Part of a small language model's weights: vocabulary 512.
Each number is 200 + 20 x the weight over its row's rms, rounded and kept within 0 to 999. Layers, rows and columns count from 0. The size before them is the row's rms in percent of the matrix's.

# layer 12 MLP down, 256x704, rms 0.0504, rows 0-213, columns 32-63
100,171,218,191,220,200,198,176,200,187,182,212,208,183,180,184,190,174,196,210,227,203,190,216,202,183,157,201,214,191,196,231,181
095,210,204,185,201,189,238,187,204,196,190,206,212,178,228,206,196,199,207,221,184,169,229,224,228,196,185,224,207,187,186,209,207
094,216,201,150,191,213,190,209,195,190,203,168,199,202,204,200,225,205,181,196,214,212,180,195,178,174,193,239,202,194,163,207,225
101,199,180,171,188,206,217,183,185,208,187,229,233,254,247,178,203,189,185,187,194,192,203,221,215,181,224,173,200,172,183,222,178
098,204,218,167,208,210,209,212,159,205,198,183,210,216,213,195,200,222,212,179,199,203,197,183,198,180,211,183,228,171,228,217,204
096,217,189,179,196,199,176,222,195,202,193,206,187,196,195,216,246,228,187,226,177,214,212,184,199,187,211,239,214,207,210,206,202
098,198,228,205,179,179,220,166,176,216,173,200,201,222,189,251,199,229,207,188,225,228,186,203,193,195,208,230,200,185,190,182,225
100,185,221,206,218,204,204,186,209,207,211,182,179,196,179,204,215,197,222,175,195,179,210,208,191,185,192,187,202,220,216,227,172
099,206,203,225,200,208,216,195,177,182,235,220,196,198,218,207,184,213,213,181,185,221,198,186,221,172,170,175,194,200,160,202,216
102,173,201,220,207,196,171,202,209,214,218,175,175,207,241,189,168,193,201,169,197,201,189,195,192,175,244,154,180,191,204,199,247
097,244,212,198,190,207,187,212,200,189,196,195,192,140,178,149,168,210,188,210,189,149,191,197,224,221,215,224,189,201,185,213,197
092,148,160,177,224,207,207,178,238,212,228,235,208,165,178,201,223,197,213,176,192,191,192,215,198,213,195,186,179,182,214,221,197
102,194,211,237,214,217,197,200,167,195,196,224,192,195,186,223,218,170,206,170,184,207,197,247,183,211,222,173,212,190,178,230,194
100,217,204,190,216,204,169,143,183,186,196,193,201,218,206,205,195,186,232,197,205,177,215,215,179,188,174,214,198,182,175,174,205
098,217,243,238,187,187,208,200,194,194,224,224,196,179,190,174,162,210,229,249,209,214,186,178,173,203,227,208,245,225,164,202,205
098,178,201,190,203,228,198,211,191,184,239,200,185,190,199,192,260,201,190,204,162,210,193,214,229,192,190,179,210,204,207,208,206
099,176,192,193,195,222,204,208,245,187,219,163,206,210,179,201,185,222,230,187,218,205,224,210,210,176,199,174,217,205,168,228,197
099,203,191,170,168,177,159,202,181,225,164,198,207,189,190,169,231,202,177,202,216,186,190,217,247,234,205,207,233,205,178,209,205
096,221,158,210,209,200,168,234,182,195,188,196,208,186,219,179,183,190,235,202,175,206,251,210,218,217,207,156,208,189,177,180,188
101,219,209,230,195,171,193,217,192,252,204,213,207,212,187,202,172,174,221,198,231,190,184,174,245,168,182,184,220,220,171,200,185
096,225,174,240,196,191,195,232,218,218,201,202,172,195,208,221,216,238,196,187,192,176,215,204,148,210,185,200,211,180,214,226,192
099,208,249,159,209,222,158,181,212,179,165,176,219,157,186,246,181,185,207,221,199,216,198,234,228,192,198,160,206,211,199,208,214
102,243,201,184,229,230,183,166,172,201,178,228,196,194,187,193,210,199,187,175,147,216,239,232,188,206,209,202,200,188,169,206,195
100,180,179,226,176,209,235,189,202,197,198,175,196,188,167,243,194,246,202,171,194,202,171,174,213,222,189,169,184,200,191,215,204
105,172,188,242,192,210,183,148,197,174,144,199,198,210,180,154,230,245,179,221,215,215,185,208,190,160,188,178,201,155,211,205,177
102,174,204,200,204,219,225,206,203,248,208,242,213,179,208,199,189,193,172,208,187,213,233,195,184,217,192,192,198,206,242,158,202
103,209,214,199,247,186,196,193,184,167,200,205,206,237,178,240,189,189,177,188,174,194,186,212,173,225,210,210,213,208,223,211,181
101,184,207,165,225,219,199,190,175,193,185,233,215,190,235,187,197,167,191,191,194,223,242,186,196,225,216,226,195,182,212,194,216
098,205,195,215,162,200,240,173,206,183,217,196,211,189,249,191,209,176,211,190,196,153,181,179,179,235,215,220,208,197,203,200,193
098,204,201,233,203,199,185,172,196,221,213,199,160,239,187,218,207,179,190,226,196,235,170,195,189,166,216,181,193,184,186,217,188
101,179,216,215,208,197,227,184,174,175,237,159,209,206,166,191,184,214,172,247,223,207,204,173,197,178,218,168,195,223,203,194,180
098,229,165,193,217,204,215,222,208,237,193,217,189,192,231,177,195,205,186,199,204,215,169,199,217,212,207,236,236,195,245,173,203
097,202,204,178,208,202,191,178,204,203,232,220,211,211,204,169,180,212,188,212,177,227,200,224,226,193,211,248,190,224,190,193,209
099,234,217,233,215,195,236,192,163,215,238,201,174,176,209,221,194,210,176,176,230,179,218,205,231,192,231,255,196,207,182,201,232
100,156,184,217,211,194,223,230,182,204,230,164,188,183,206,171,229,189,214,216,199,203,198,205,188,211,202,191,171,157,210,173,185
100,225,216,192,164,216,212,209,173,165,189,189,210,225,196,184,204,183,197,247,196,184,156,229,193,235,217,187,188,163,195,213,183
098,216,161,204,202,232,181,200,163,166,211,195,183,193,195,190,167,218,178,215,212,215,199,205,210,223,165,204,209,192,213,199,202
099,198,185,199,230,177,223,210,172,191,180,189,187,197,195,199,198,225,209,195,180,205,180,224,191,220,210,182,199,198,173,220,175
099,232,161,205,197,202,216,211,198,196,206,202,185,183,208,219,185,218,179,195,187,184,170,198,183,207,197,161,201,203,185,172,192
094,185,205,153,233,215,220,164,231,181,222,197,212,172,204,215,210,221,183,209,200,214,176,201,206,241,211,187,235,198,206,196,167
100,227,187,214,166,202,192,192,165,203,211,162,202,216,210,201,190,240,173,241,175,137,194,223,201,182,213,200,214,200,216,190,227
101,203,197,179,218,201,207,188,200,195,203,189,186,189,176,206,207,210,200,191,233,196,213,199,199,204,191,176,195,230,189,199,159
103,214,238,206,160,206,231,171,188,194,211,213,209,202,193,152,195,184,219,179,217,167,205,224,212,186,181,168,241,221,188,212,211
101,191,233,232,184,245,172,199,209,248,219,195,193,178,200,202,213,197,207,232,203,191,166,233,185,172,160,166,194,183,229,206,162
098,199,148,164,195,183,189,176,248,237,190,180,228,182,238,163,201,179,194,219,216,179,191,225,209,147,207,242,218,193,192,215,211
099,226,175,189,190,179,219,212,209,186,182,189,211,221,190,203,192,161,173,207,213,173,191,205,200,224,214,265,239,154,204,209,200
100,186,196,235,241,183,218,191,188,191,194,182,177,214,191,179,243,167,212,203,200,217,195,179,181,193,198,167,177,205,212,183,158
097,200,157,180,226,201,177,228,188,190,186,200,192,177,180,184,177,195,203,192,222,211,170,157,195,220,195,200,200,147,213,241,226
098,207,173,223,184,212,203,172,208,208,193,188,202,198,184,202,147,179,202,160,213,194,149,228,210,168,206,165,178,187,178,212,232
097,207,193,171,212,173,205,205,211,199,196,214,209,221,215,196,213,179,217,205,213,218,218,188,211,215,190,185,206,219,225,170,176
098,213,229,200,188,212,199,220,173,168,228,242,235,184,196,171,193,209,183,184,186,209,212,209,217,197,173,220,183,220,210,206,230
099,199,223,193,175,198,201,197,236,195,215,203,193,219,197,191,166,180,186,198,205,209,204,205,227,217,229,187,207,227,216,180,215
096,179,207,193,199,210,213,206,183,175,166,179,148,201,233,202,201,193,186,219,239,226,217,187,198,191,209,183,211,207,209,179,224
103,188,192,156,220,206,187,178,222,187,197,139,221,204,208,217,240,180,214,201,196,214,184,202,206,229,177,201,215,210,179,200,190
101,181,211,173,231,193,187,228,203,172,202,193,170,204,193,209,183,217,212,216,227,196,196,189,193,213,231,236,183,172,194,192,207
102,176,188,204,183,228,201,210,197,239,202,201,197,227,216,211,180,190,172,193,192,218,226,165,231,177,206,236,204,204,188,220,229
101,180,212,196,180,201,219,218,200,198,192,175,164,211,211,204,222,185,193,207,196,184,198,169,210,191,211,226,178,231,182,169,219
097,189,194,202,215,174,190,208,231,208,191,179,206,173,164,207,199,194,192,191,213,175,190,233,158,231,211,159,225,195,215,214,183
097,198,181,218,228,177,226,200,221,198,214,212,187,187,184,225,182,226,211,184,226,220,160,168,202,215,179,179,199,199,192,167,173
096,200,186,203,211,153,190,212,248,193,212,233,199,238,187,179,181,203,206,177,206,214,176,180,205,229,207,172,257,207,187,166,177
099,225,190,207,207,224,183,188,184,215,184,182,200,210,179,184,188,170,180,203,186,212,213,200,203,203,173,238,245,216,179,194,197
099,191,207,211,193,192,187,174,204,187,208,193,180,205,193,184,211,229,190,192,201,250,206,168,248,214,184,247,231,200,187,197,187
101,242,219,179,177,172,183,208,204,188,210,182,191,232,187,226,206,196,205,212,211,174,173,207,215,196,241,184,220,218,211,188,220
104,194,215,193,184,186,204,168,185,194,248,229,230,235,238,212,212,220,227,201,197,180,158,198,184,225,191,198,223,182,208,200,225
101,197,224,215,197,162,178,213,221,234,183,190,213,212,157,214,198,215,200,213,193,201,186,208,217,194,202,186,206,203,177,180,188
100,219,188,186,191,206,200,204,184,212,213,199,204,191,198,170,206,224,173,179,179,185,214,175,241,206,192,209,195,202,193,203,230
100,212,151,211,181,180,198,181,220,182,172,235,194,156,216,176,179,202,191,220,159,205,227,192,221,204,181,236,219,209,191,212,201
101,232,212,184,201,247,175,243,200,196,227,218,181,214,220,209,226,190,227,241,201,205,159,216,202,177,188,193,187,208,201,224,202
099,226,237,198,170,198,220,197,192,201,199,185,222,242,213,193,178,228,198,238,186,194,219,249,206,192,208,213,169,215,211,192,180
100,183,195,208,228,161,202,181,190,231,212,195,194,231,185,219,223,202,205,195,232,177,187,194,192,187,196,242,197,212,168,173,213
098,212,215,209,185,161,172,245,196,195,190,183,208,175,227,199,177,187,209,210,191,161,160,185,159,216,231,207,233,230,199,179,181
095,210,161,193,215,186,209,237,199,150,207,198,216,201,233,176,215,201,215,179,232,214,202,220,205,201,200,198,244,176,219,202,192
099,204,171,187,155,198,216,188,213,171,185,176,187,205,223,212,176,184,177,210,219,181,204,190,165,196,216,175,223,200,206,193,205
097,203,241,235,213,204,161,207,193,214,221,199,188,199,187,227,194,220,198,198,184,187,182,196,162,200,218,177,195,164,133,205,197
097,193,203,179,210,190,226,203,209,225,217,220,201,192,195,243,230,224,169,205,226,201,210,196,198,195,211,181,188,208,180,184,217
098,216,215,181,221,207,218,190,179,208,242,177,203,198,165,233,178,220,201,211,202,212,189,186,211,218,164,182,191,195,189,216,197
098,220,177,253,208,194,216,149,187,168,181,221,234,203,186,199,222,183,227,177,211,196,197,208,224,189,212,195,219,212,195,250,230
103,200,190,223,210,186,200,205,180,219,198,189,245,164,189,198,198,186,167,214,209,198,195,208,211,166,205,189,181,192,201,168,225
101,194,201,196,223,197,217,210,165,156,189,218,212,187,198,180,204,221,204,206,215,177,170,191,205,239,191,205,212,185,197,215,193
105,213,180,228,202,201,168,200,222,220,228,193,212,190,216,210,195,195,198,182,172,235,217,202,189,152,194,193,180,198,220,183,194
102,216,228,171,239,227,191,183,220,204,213,240,191,192,197,192,176,212,232,179,160,178,228,183,194,191,222,209,166,231,199,230,176
099,238,196,215,212,147,203,204,189,233,200,153,226,219,213,161,212,187,166,174,191,234,223,191,219,194,209,161,210,211,205,213,187
098,181,194,217,234,228,200,198,222,196,202,222,246,186,196,189,197,215,193,185,184,199,205,234,231,192,197,185,202,197,176,178,171
096,224,171,201,199,223,197,185,214,183,187,201,183,196,203,210,253,183,170,191,221,212,184,207,215,220,172,204,206,228,168,178,210
096,205,202,152,202,220,191,213,188,172,201,207,215,225,171,233,234,215,236,213,198,198,212,175,218,246,190,185,165,214,195,195,202
108,198,209,180,190,186,172,150,190,171,215,217,189,191,192,212,208,179,210,242,226,208,163,182,210,177,180,194,221,183,229,190,171
094,165,189,200,196,186,202,191,168,190,188,195,196,222,210,211,217,174,223,197,215,212,230,167,206,182,211,190,184,227,207,204,228
099,191,209,233,211,182,198,185,216,242,213,197,208,188,239,207,199,219,224,181,195,191,199,191,178,172,212,178,194,219,179,191,179
098,180,204,228,192,223,203,208,191,219,193,221,181,201,203,214,205,205,224,180,185,158,204,187,242,216,209,172,168,181,228,215,170
100,180,201,216,196,196,206,198,210,183,217,199,189,205,186,180,215,200,217,226,202,175,226,238,202,170,190,206,200,217,188,239,184
107,253,206,184,230,157,181,191,226,179,213,189,182,188,211,205,193,258,170,178,197,165,208,217,206,228,212,173,182,177,212,188,183
097,238,241,178,215,174,209,233,217,202,214,215,198,226,204,212,202,240,170,193,230,217,221,196,165,198,188,197,218,200,214,235,238
095,194,220,197,201,182,219,187,181,163,196,218,212,176,197,196,195,211,180,178,207,215,181,200,193,186,227,175,169,184,192,176,205
102,201,173,189,191,209,184,174,201,207,182,207,224,211,222,174,194,187,237,233,201,177,189,226,202,211,215,162,232,228,226,217,209
152,215,199,171,199,204,173,209,196,199,194,206,171,166,186,203,198,218,213,224,214,197,218,195,190,206,204,198,183,192,191,166,219
097,184,200,196,185,220,190,211,192,192,210,181,179,183,181,193,184,208,167,226,178,197,170,179,206,179,221,191,152,187,188,188,172
099,200,217,217,191,200,200,193,196,200,198,220,194,211,222,198,212,240,190,180,183,207,170,206,210,175,202,197,163,193,164,212,172
098,206,200,176,198,214,184,184,218,167,216,214,203,222,193,221,217,211,178,205,248,191,198,219,213,211,180,190,199,217,192,197,193
099,192,198,185,194,177,183,199,204,200,187,233,207,220,170,210,231,203,208,183,192,206,196,193,166,174,174,191,203,188,194,242,234
101,205,221,153,214,224,182,197,216,171,215,191,187,168,198,167,180,174,213,152,211,206,154,183,187,208,201,212,216,182,162,216,170
099,225,214,230,190,221,217,165,191,213,214,193,195,190,223,204,185,252,191,191,195,203,193,215,198,203,166,162,202,223,199,207,223
100,199,189,203,201,226,222,187,178,177,179,185,231,233,215,175,229,188,182,189,257,192,196,197,181,213,198,240,151,199,221,199,210
098,200,209,177,205,177,188,182,231,228,201,200,195,234,193,185,209,207,142,212,209,217,196,223,200,141,191,198,185,178,199,181,193
099,173,196,197,204,224,196,211,193,170,191,189,217,200,196,186,182,186,181,184,219,218,158,203,184,213,196,198,206,173,191,220,179
099,190,202,199,165,217,206,206,176,203,205,211,171,220,237,198,173,176,199,218,195,203,234,174,198,234,189,165,227,217,189,206,190
098,212,199,189,169,231,219,183,185,174,234,198,218,206,208,204,198,210,183,178,220,236,230,147,268,204,198,210,192,203,188,229,238
105,176,207,199,210,193,191,207,168,202,198,165,203,188,211,155,222,190,220,213,183,185,215,175,184,219,205,202,239,150,194,222,226
099,241,169,176,207,203,207,195,198,190,197,214,194,181,230,204,203,164,184,198,228,180,224,193,233,165,212,216,201,224,195,160,196
101,211,250,204,180,168,180,215,205,200,202,189,171,179,214,199,200,219,180,218,211,196,193,190,164,222,193,208,183,218,211,221,190
099,179,197,193,220,187,188,198,191,190,195,187,210,175,259,213,191,188,187,205,185,196,214,226,231,237,205,205,166,207,167,170,193
095,210,182,178,200,201,207,169,220,212,230,169,208,158,195,211,176,215,169,195,193,196,196,163,199,204,205,245,184,185,182,178,175
101,238,205,175,232,234,196,194,181,231,186,173,200,190,164,182,212,176,225,169,161,188,189,173,181,189,197,204,228,200,217,236,219
101,204,194,201,238,168,174,197,166,187,183,185,219,217,228,201,192,220,192,173,165,199,200,204,173,222,183,213,199,188,175,211,197
099,201,185,199,183,143,205,190,214,193,196,204,254,249,168,204,205,210,170,195,240,256,190,213,216,183,165,158,198,214,227,164,215
097,182,178,172,200,197,210,211,178,236,183,236,216,209,179,192,203,210,231,247,210,215,199,202,227,221,196,168,238,207,177,211,178
099,213,229,200,182,237,179,208,229,203,250,206,214,215,211,216,220,173,194,203,225,227,193,197,179,163,172,191,201,197,186,200,210
096,201,172,180,228,208,180,213,207,170,214,254,214,212,221,231,209,203,203,207,193,211,205,225,203,186,164,194,160,176,214,189,208
100,216,228,171,198,226,203,191,186,205,202,233,234,196,175,204,212,189,191,198,213,245,208,198,218,200,183,168,209,192,217,192,211
115,199,184,175,203,142,216,239,213,202,192,221,197,234,209,189,205,189,211,193,235,191,184,210,218,194,204,215,180,206,205,225,196
099,227,225,174,215,215,190,134,211,222,190,199,212,188,222,220,190,198,178,173,221,178,187,185,213,168,237,233,188,206,209,203,201
091,181,166,210,197,175,224,177,205,228,185,162,204,207,180,179,204,208,245,240,223,206,197,194,171,227,188,216,237,202,191,212,201
106,207,208,201,220,191,204,172,191,213,199,205,212,234,168,183,209,221,240,194,176,189,207,223,172,190,176,212,195,210,181,198,180
102,178,220,167,215,192,203,182,234,254,173,180,217,213,169,194,214,185,178,186,205,181,212,180,222,250,178,209,177,225,220,215,186
098,150,195,218,187,184,196,165,213,220,175,208,213,197,186,219,209,203,168,186,210,219,189,218,186,188,193,200,213,192,156,211,179
099,215,190,196,213,208,214,179,231,184,171,173,224,169,176,208,209,187,212,201,221,225,212,177,199,187,163,201,184,194,194,217,208
101,187,210,211,226,214,227,214,227,256,229,237,171,229,160,254,196,243,210,173,183,197,197,204,229,193,215,188,228,193,243,205,229
099,223,214,215,222,197,165,216,188,200,191,211,190,233,223,209,224,217,214,225,179,191,204,163,206,158,245,208,213,179,158,198,204
097,175,185,225,215,190,184,157,207,229,191,205,210,213,194,190,174,218,170,184,236,229,205,208,182,217,204,184,231,174,219,200,213
098,209,205,183,224,190,180,181,203,199,197,255,188,205,203,206,198,175,195,179,189,207,176,186,165,237,208,203,197,180,207,194,214
094,175,223,197,194,195,187,206,232,186,193,181,187,217,231,213,212,216,217,175,220,240,186,190,199,217,206,198,186,226,184,196,169
101,187,220,226,168,189,148,235,205,199,198,221,215,209,187,173,198,206,209,203,175,184,194,203,206,171,204,201,205,230,220,198,205
102,173,188,202,189,237,226,179,177,182,191,206,204,212,200,210,205,192,212,169,208,180,228,193,228,207,244,211,228,212,228,185,196
100,181,216,163,210,173,197,232,230,219,221,174,222,189,235,220,191,177,190,206,190,192,182,205,163,236,187,186,200,198,216,204,179
105,225,235,212,171,222,168,209,227,221,236,177,217,195,260,191,184,182,186,240,166,211,207,195,223,206,207,205,200,200,235,182,194
108,187,202,185,210,229,155,214,191,213,201,237,213,205,218,167,196,189,196,203,216,180,200,197,201,228,179,183,192,206,179,189,210
099,176,202,184,189,209,253,165,187,190,203,199,192,190,185,208,212,193,196,189,202,181,197,185,213,209,176,210,205,270,254,211,193
099,216,217,197,190,184,166,187,224,237,194,233,237,188,210,239,230,227,224,174,204,196,218,210,176,206,227,180,167,217,194,209,197
103,221,211,188,158,187,225,191,189,162,209,182,221,186,216,181,221,143,209,198,186,193,212,190,241,219,209,227,228,164,210,207,163
097,173,220,180,197,186,148,203,208,191,190,175,173,212,196,213,193,201,174,212,219,190,195,215,182,230,195,186,197,200,219,192,205
098,214,238,183,220,208,205,174,201,206,212,187,206,218,187,216,202,190,185,172,198,171,183,212,204,178,218,202,207,201,193,208,179
103,202,190,204,227,194,208,170,208,217,198,187,196,203,187,209,213,187,203,204,182,200,188,213,223,202,179,197,195,207,228,216,207
099,233,213,193,150,203,206,210,197,192,216,186,220,204,230,222,191,206,194,174,202,211,205,172,226,164,210,178,221,221,228,206,213
104,199,230,208,185,230,211,201,234,221,192,216,184,208,226,197,190,215,205,189,162,200,206,216,228,158,202,226,196,217,215,193,169
100,202,202,201,171,191,186,195,207,213,219,187,216,189,183,194,181,178,176,190,213,228,202,203,184,200,235,231,192,167,236,171,210
098,240,226,216,248,211,181,209,189,188,212,182,188,186,200,219,215,188,187,205,185,198,169,231,175,187,191,204,232,212,180,217,207
102,218,164,179,174,205,210,205,198,193,193,219,233,218,209,215,236,184,193,228,230,225,203,154,228,229,177,193,176,168,194,230,194
100,199,215,211,249,187,179,204,188,179,223,195,182,199,194,212,215,168,195,204,174,235,194,201,193,205,180,221,173,219,197,168,211
099,195,210,189,158,207,213,184,207,194,186,170,173,229,170,198,160,196,237,215,199,227,210,191,218,213,208,201,178,199,186,175,181
105,245,168,197,171,154,218,201,198,211,202,113,178,203,187,226,215,223,192,198,223,183,162,214,175,210,177,211,194,189,205,208,207
096,230,217,208,215,171,179,179,193,204,172,223,179,170,218,196,220,238,211,198,190,217,189,226,228,193,191,166,216,200,197,210,192
108,174,195,220,173,199,216,228,224,233,199,202,179,202,230,183,202,190,230,176,235,210,222,175,192,218,206,234,236,200,206,197,214
097,183,203,209,167,205,190,171,165,187,181,225,200,194,202,168,202,219,212,179,195,195,176,170,184,192,203,191,173,201,201,201,200
104,200,198,176,222,189,183,212,201,238,180,209,174,171,231,183,211,189,206,198,195,211,190,220,212,218,192,191,205,192,177,200,214
098,214,220,174,188,209,184,174,216,192,205,181,205,188,173,181,178,177,215,178,185,199,208,202,241,201,187,225,188,203,198,213,229
103,207,221,211,210,217,225,203,252,178,239,200,222,203,215,212,209,201,213,220,213,234,190,210,206,197,195,175,192,193,210,187,205
100,186,207,229,176,221,169,253,176,196,170,192,208,189,170,197,205,221,197,169,237,211,204,178,210,167,205,206,164,187,186,169,239
093,201,212,220,197,227,216,193,227,209,182,185,202,215,202,205,244,213,193,184,179,214,206,216,226,190,246,191,200,168,204,192,233
093,187,148,187,194,163,175,217,216,217,208,171,239,228,212,203,186,182,211,209,217,184,149,223,199,163,198,175,176,199,224,196,177
101,195,189,226,206,202,232,182,225,206,225,199,205,189,211,182,224,197,175,218,200,195,220,184,203,202,197,210,208,221,211,218,195
101,193,220,171,160,195,201,166,183,214,194,182,165,200,203,192,193,207,213,204,197,209,169,184,204,183,185,200,211,184,212,181,223
099,176,142,225,224,199,224,186,188,195,200,226,198,185,198,186,227,174,217,215,199,177,217,205,190,210,224,174,209,195,228,205,219
102,215,199,212,189,206,171,233,182,190,206,202,202,206,221,215,208,202,219,216,179,165,191,225,176,191,202,223,200,191,217,222,219
101,191,218,200,170,222,217,248,231,218,173,214,176,189,208,203,227,210,193,207,188,201,224,225,142,190,207,217,194,202,211,214,214
097,216,209,174,208,163,205,237,176,177,204,233,196,227,228,207,190,218,212,157,178,186,187,198,200,204,207,172,187,219,192,193,203
100,222,201,169,222,202,212,180,191,217,159,220,175,177,219,177,214,178,207,230,166,211,206,202,228,206,229,187,190,173,187,222,163
101,201,208,192,179,232,206,193,188,196,238,200,190,204,183,173,242,211,168,203,210,205,206,192,189,212,173,225,207,178,177,212,243
102,189,196,206,200,192,192,177,208,220,154,201,232,203,216,198,229,182,206,230,197,177,192,194,171,207,192,219,194,192,203,211,188
100,196,213,202,187,173,212,184,219,195,228,221,230,182,209,172,183,210,212,194,184,199,226,179,247,215,247,212,189,190,194,205,213
102,216,234,184,195,217,187,180,229,202,214,198,224,174,209,232,192,203,174,189,222,180,224,180,179,141,239,247,212,198,219,189,196
102,216,199,147,188,186,218,183,176,201,217,219,185,220,160,191,175,193,193,209,188,212,182,184,179,181,164,195,209,183,193,192,243
102,190,200,178,199,210,186,215,219,235,218,146,224,206,177,201,215,199,229,200,198,184,206,191,193,199,204,199,203,214,199,190,195
101,213,214,182,224,229,208,158,177,220,163,204,184,193,192,233,163,202,210,167,181,209,177,182,141,216,222,220,181,206,192,185,238
102,194,217,232,200,230,237,157,204,191,192,157,213,184,219,196,206,222,222,203,187,199,192,210,172,206,190,174,214,218,234,193,194
101,233,196,178,197,239,214,211,184,234,238,146,215,206,183,211,222,176,207,198,226,212,208,179,179,228,235,188,184,188,188,203,195
100,208,206,191,185,232,213,212,196,191,220,210,198,186,198,182,226,190,224,198,224,200,188,170,204,227,212,179,177,190,221,156,224
098,199,214,191,197,184,165,200,182,184,181,200,226,199,212,220,188,166,216,187,189,207,197,184,232,226,168,205,244,215,200,190,213
101,204,175,166,229,205,191,211,184,183,204,164,184,204,209,197,168,212,216,199,174,216,202,229,189,203,190,184,215,174,163,152,176
097,233,178,197,212,247,184,214,214,188,219,165,185,224,201,172,229,209,230,174,219,199,200,222,186,197,168,216,195,180,161,192,239
101,177,207,192,227,226,229,207,189,188,151,189,208,218,198,218,216,238,171,214,265,178,204,192,191,194,178,175,194,209,196,194,175
097,194,232,229,195,220,189,197,188,173,230,150,168,216,178,203,197,199,189,206,206,214,155,192,206,208,206,234,227,184,175,192,169
100,225,196,197,189,194,205,197,213,216,207,184,211,211,180,180,212,233,218,214,183,181,219,206,228,179,253,194,210,184,181,217,207
097,223,189,215,183,192,174,193,180,178,186,185,190,192,220,191,187,201,184,129,210,186,201,231,174,215,187,202,169,203,211,190,208
104,195,188,202,182,183,208,207,179,198,179,239,215,171,241,157,216,190,196,185,239,176,207,191,204,200,201,203,178,210,183,193,203
098,166,227,231,164,183,184,234,222,188,188,190,206,201,178,192,201,176,175,204,192,239,202,190,153,170,201,197,199,214,203,220,186
098,194,212,207,206,181,210,194,207,201,216,166,189,186,166,195,234,222,227,233,223,214,196,184,201,190,199,200,210,191,186,185,179
095,169,214,189,199,204,203,243,166,163,207,186,209,201,188,166,161,223,188,224,209,212,192,181,196,204,213,175,185,180,213,220,186
103,224,201,218,232,212,203,190,201,212,220,220,220,212,201,226,189,190,210,207,191,179,176,220,229,215,239,171,194,152,207,190,178
101,195,221,196,213,199,234,206,217,181,172,222,217,188,210,235,205,199,201,202,213,220,196,168,194,191,172,213,190,167,203,212,198
096,172,189,159,170,219,179,207,235,179,194,211,214,194,189,250,213,218,210,223,199,181,194,195,205,203,240,203,206,215,205,198,204
101,178,153,198,198,180,184,212,212,164,212,196,177,207,195,209,174,176,206,199,141,179,197,224,172,199,181,191,189,210,191,180,209
103,192,180,205,214,209,203,212,228,198,212,205,212,185,192,175,207,231,252,194,182,206,237,218,173,194,236,230,169,190,175,210,218
102,189,202,219,211,180,193,198,194,221,203,199,178,220,174,195,206,221,194,228,210,163,175,229,171,200,218,202,182,230,210,214,200
103,219,212,142,197,237,193,182,176,208,201,215,228,201,232,221,179,225,184,231,218,218,212,197,224,217,212,199,218,199,207,196,173
102,224,223,206,204,197,180,241,204,221,230,181,221,171,198,220,203,222,170,175,199,199,185,192,197,205,203,239,203,231,207,211,178
098,207,196,203,221,166,233,194,179,225,217,188,209,203,207,216,230,229,216,206,195,201,204,218,162,179,157,199,202,227,205,194,162
097,209,192,244,211,211,199,221,179,213,195,200,139,189,205,181,237,189,202,217,246,203,228,186,190,183,214,181,182,203,208,219,170
105,214,221,211,205,225,202,218,216,186,209,201,226,199,201,192,213,216,184,166,224,227,235,221,198,199,216,216,222,208,233,186,186
100,199,179,180,186,184,216,194,153,145,166,180,178,229,217,190,204,200,188,211,186,192,203,181,185,184,194,191,236,215,197,198,174
103,180,207,193,217,240,206,196,209,183,199,177,192,187,212,219,194,228,206,178,210,210,194,151,186,212,221,203,182,191,202,199,187
098,222,193,203,200,206,200,202,209,177,196,196,212,241,168,225,197,172,206,217,227,213,214,194,208,212,221,204,152,171,186,191,208
102,219,198,204,197,183,196,194,180,219,157,195,216,174,214,174,197,190,189,192,221,224,225,218,220,186,218,199,219,179,182,175,210
102,181,201,224,216,156,211,146,193,236,199,170,219,213,185,183,233,208,136,232,220,168,189,215,225,209,224,192,196,226,204,200,189
097,189,194,210,219,249,160,199,199,207,197,177,194,211,171,192,224,180,189,211,198,197,197,195,229,203,198,198,184,195,181,177,224
100,222,193,197,202,195,200,197,210,221,198,181,194,184,199,217,174,222,189,214,206,175,149,213,166,212,196,202,193,224,194,200,203
100,199,204,209,184,207,207,174,229,232,197,226,203,206,209,217,177,185,212,200,184,228,195,194,213,175,213,204,215,206,201,184,197
101,178,190,198,216,171,219,210,227,225,225,213,207,225,197,204,222,228,203,189,187,212,219,189,188,208,216,187,218,203,192,216,237
104,185,194,197,199,198,210,203,199,193,215,201,240,226,180,196,153,166,162,191,203,212,193,203,202,215,201,170,178,201,200,190,160
100,243,217,212,232,218,218,177,156,191,194,215,178,210,175,182,192,196,182,190,216,236,238,203,203,215,163,206,203,188,187,192,209
101,171,194,223,191,179,171,178,215,222,185,194,196,202,179,211,178,214,201,203,171,201,231,208,202,190,202,181,220,191,230,217,184
094,193,167,178,199,188,198,195,163,204,166,196,231,219,209,215,196,195,207,216,166,157,222,218,243,213,198,208,220,171,162,208,151
101,223,185,203,187,188,212,216,205,225,197,192,227,212,180,232,222,219,239,194,217,260,220,206,199,197,219,171,255,189,192,231,201
099,199,196,201,218,180,187,203,240,214,181,210,207,202,207,220,196,177,206,167,177,189,203,219,200,197,220,210,212,181,192,178,212
091,205,238,233,179,196,183,189,159,213,230,193,219,209,209,178,212,190,222,190,193,192,234,227,186,205,179,221,200,213,161,163,208
091,179,193,183,194,196,185,207,183,191,203,188,241,191,205,199,237,209,210,177,190,193,223,233,155,222,206,200,205,192,183,209,231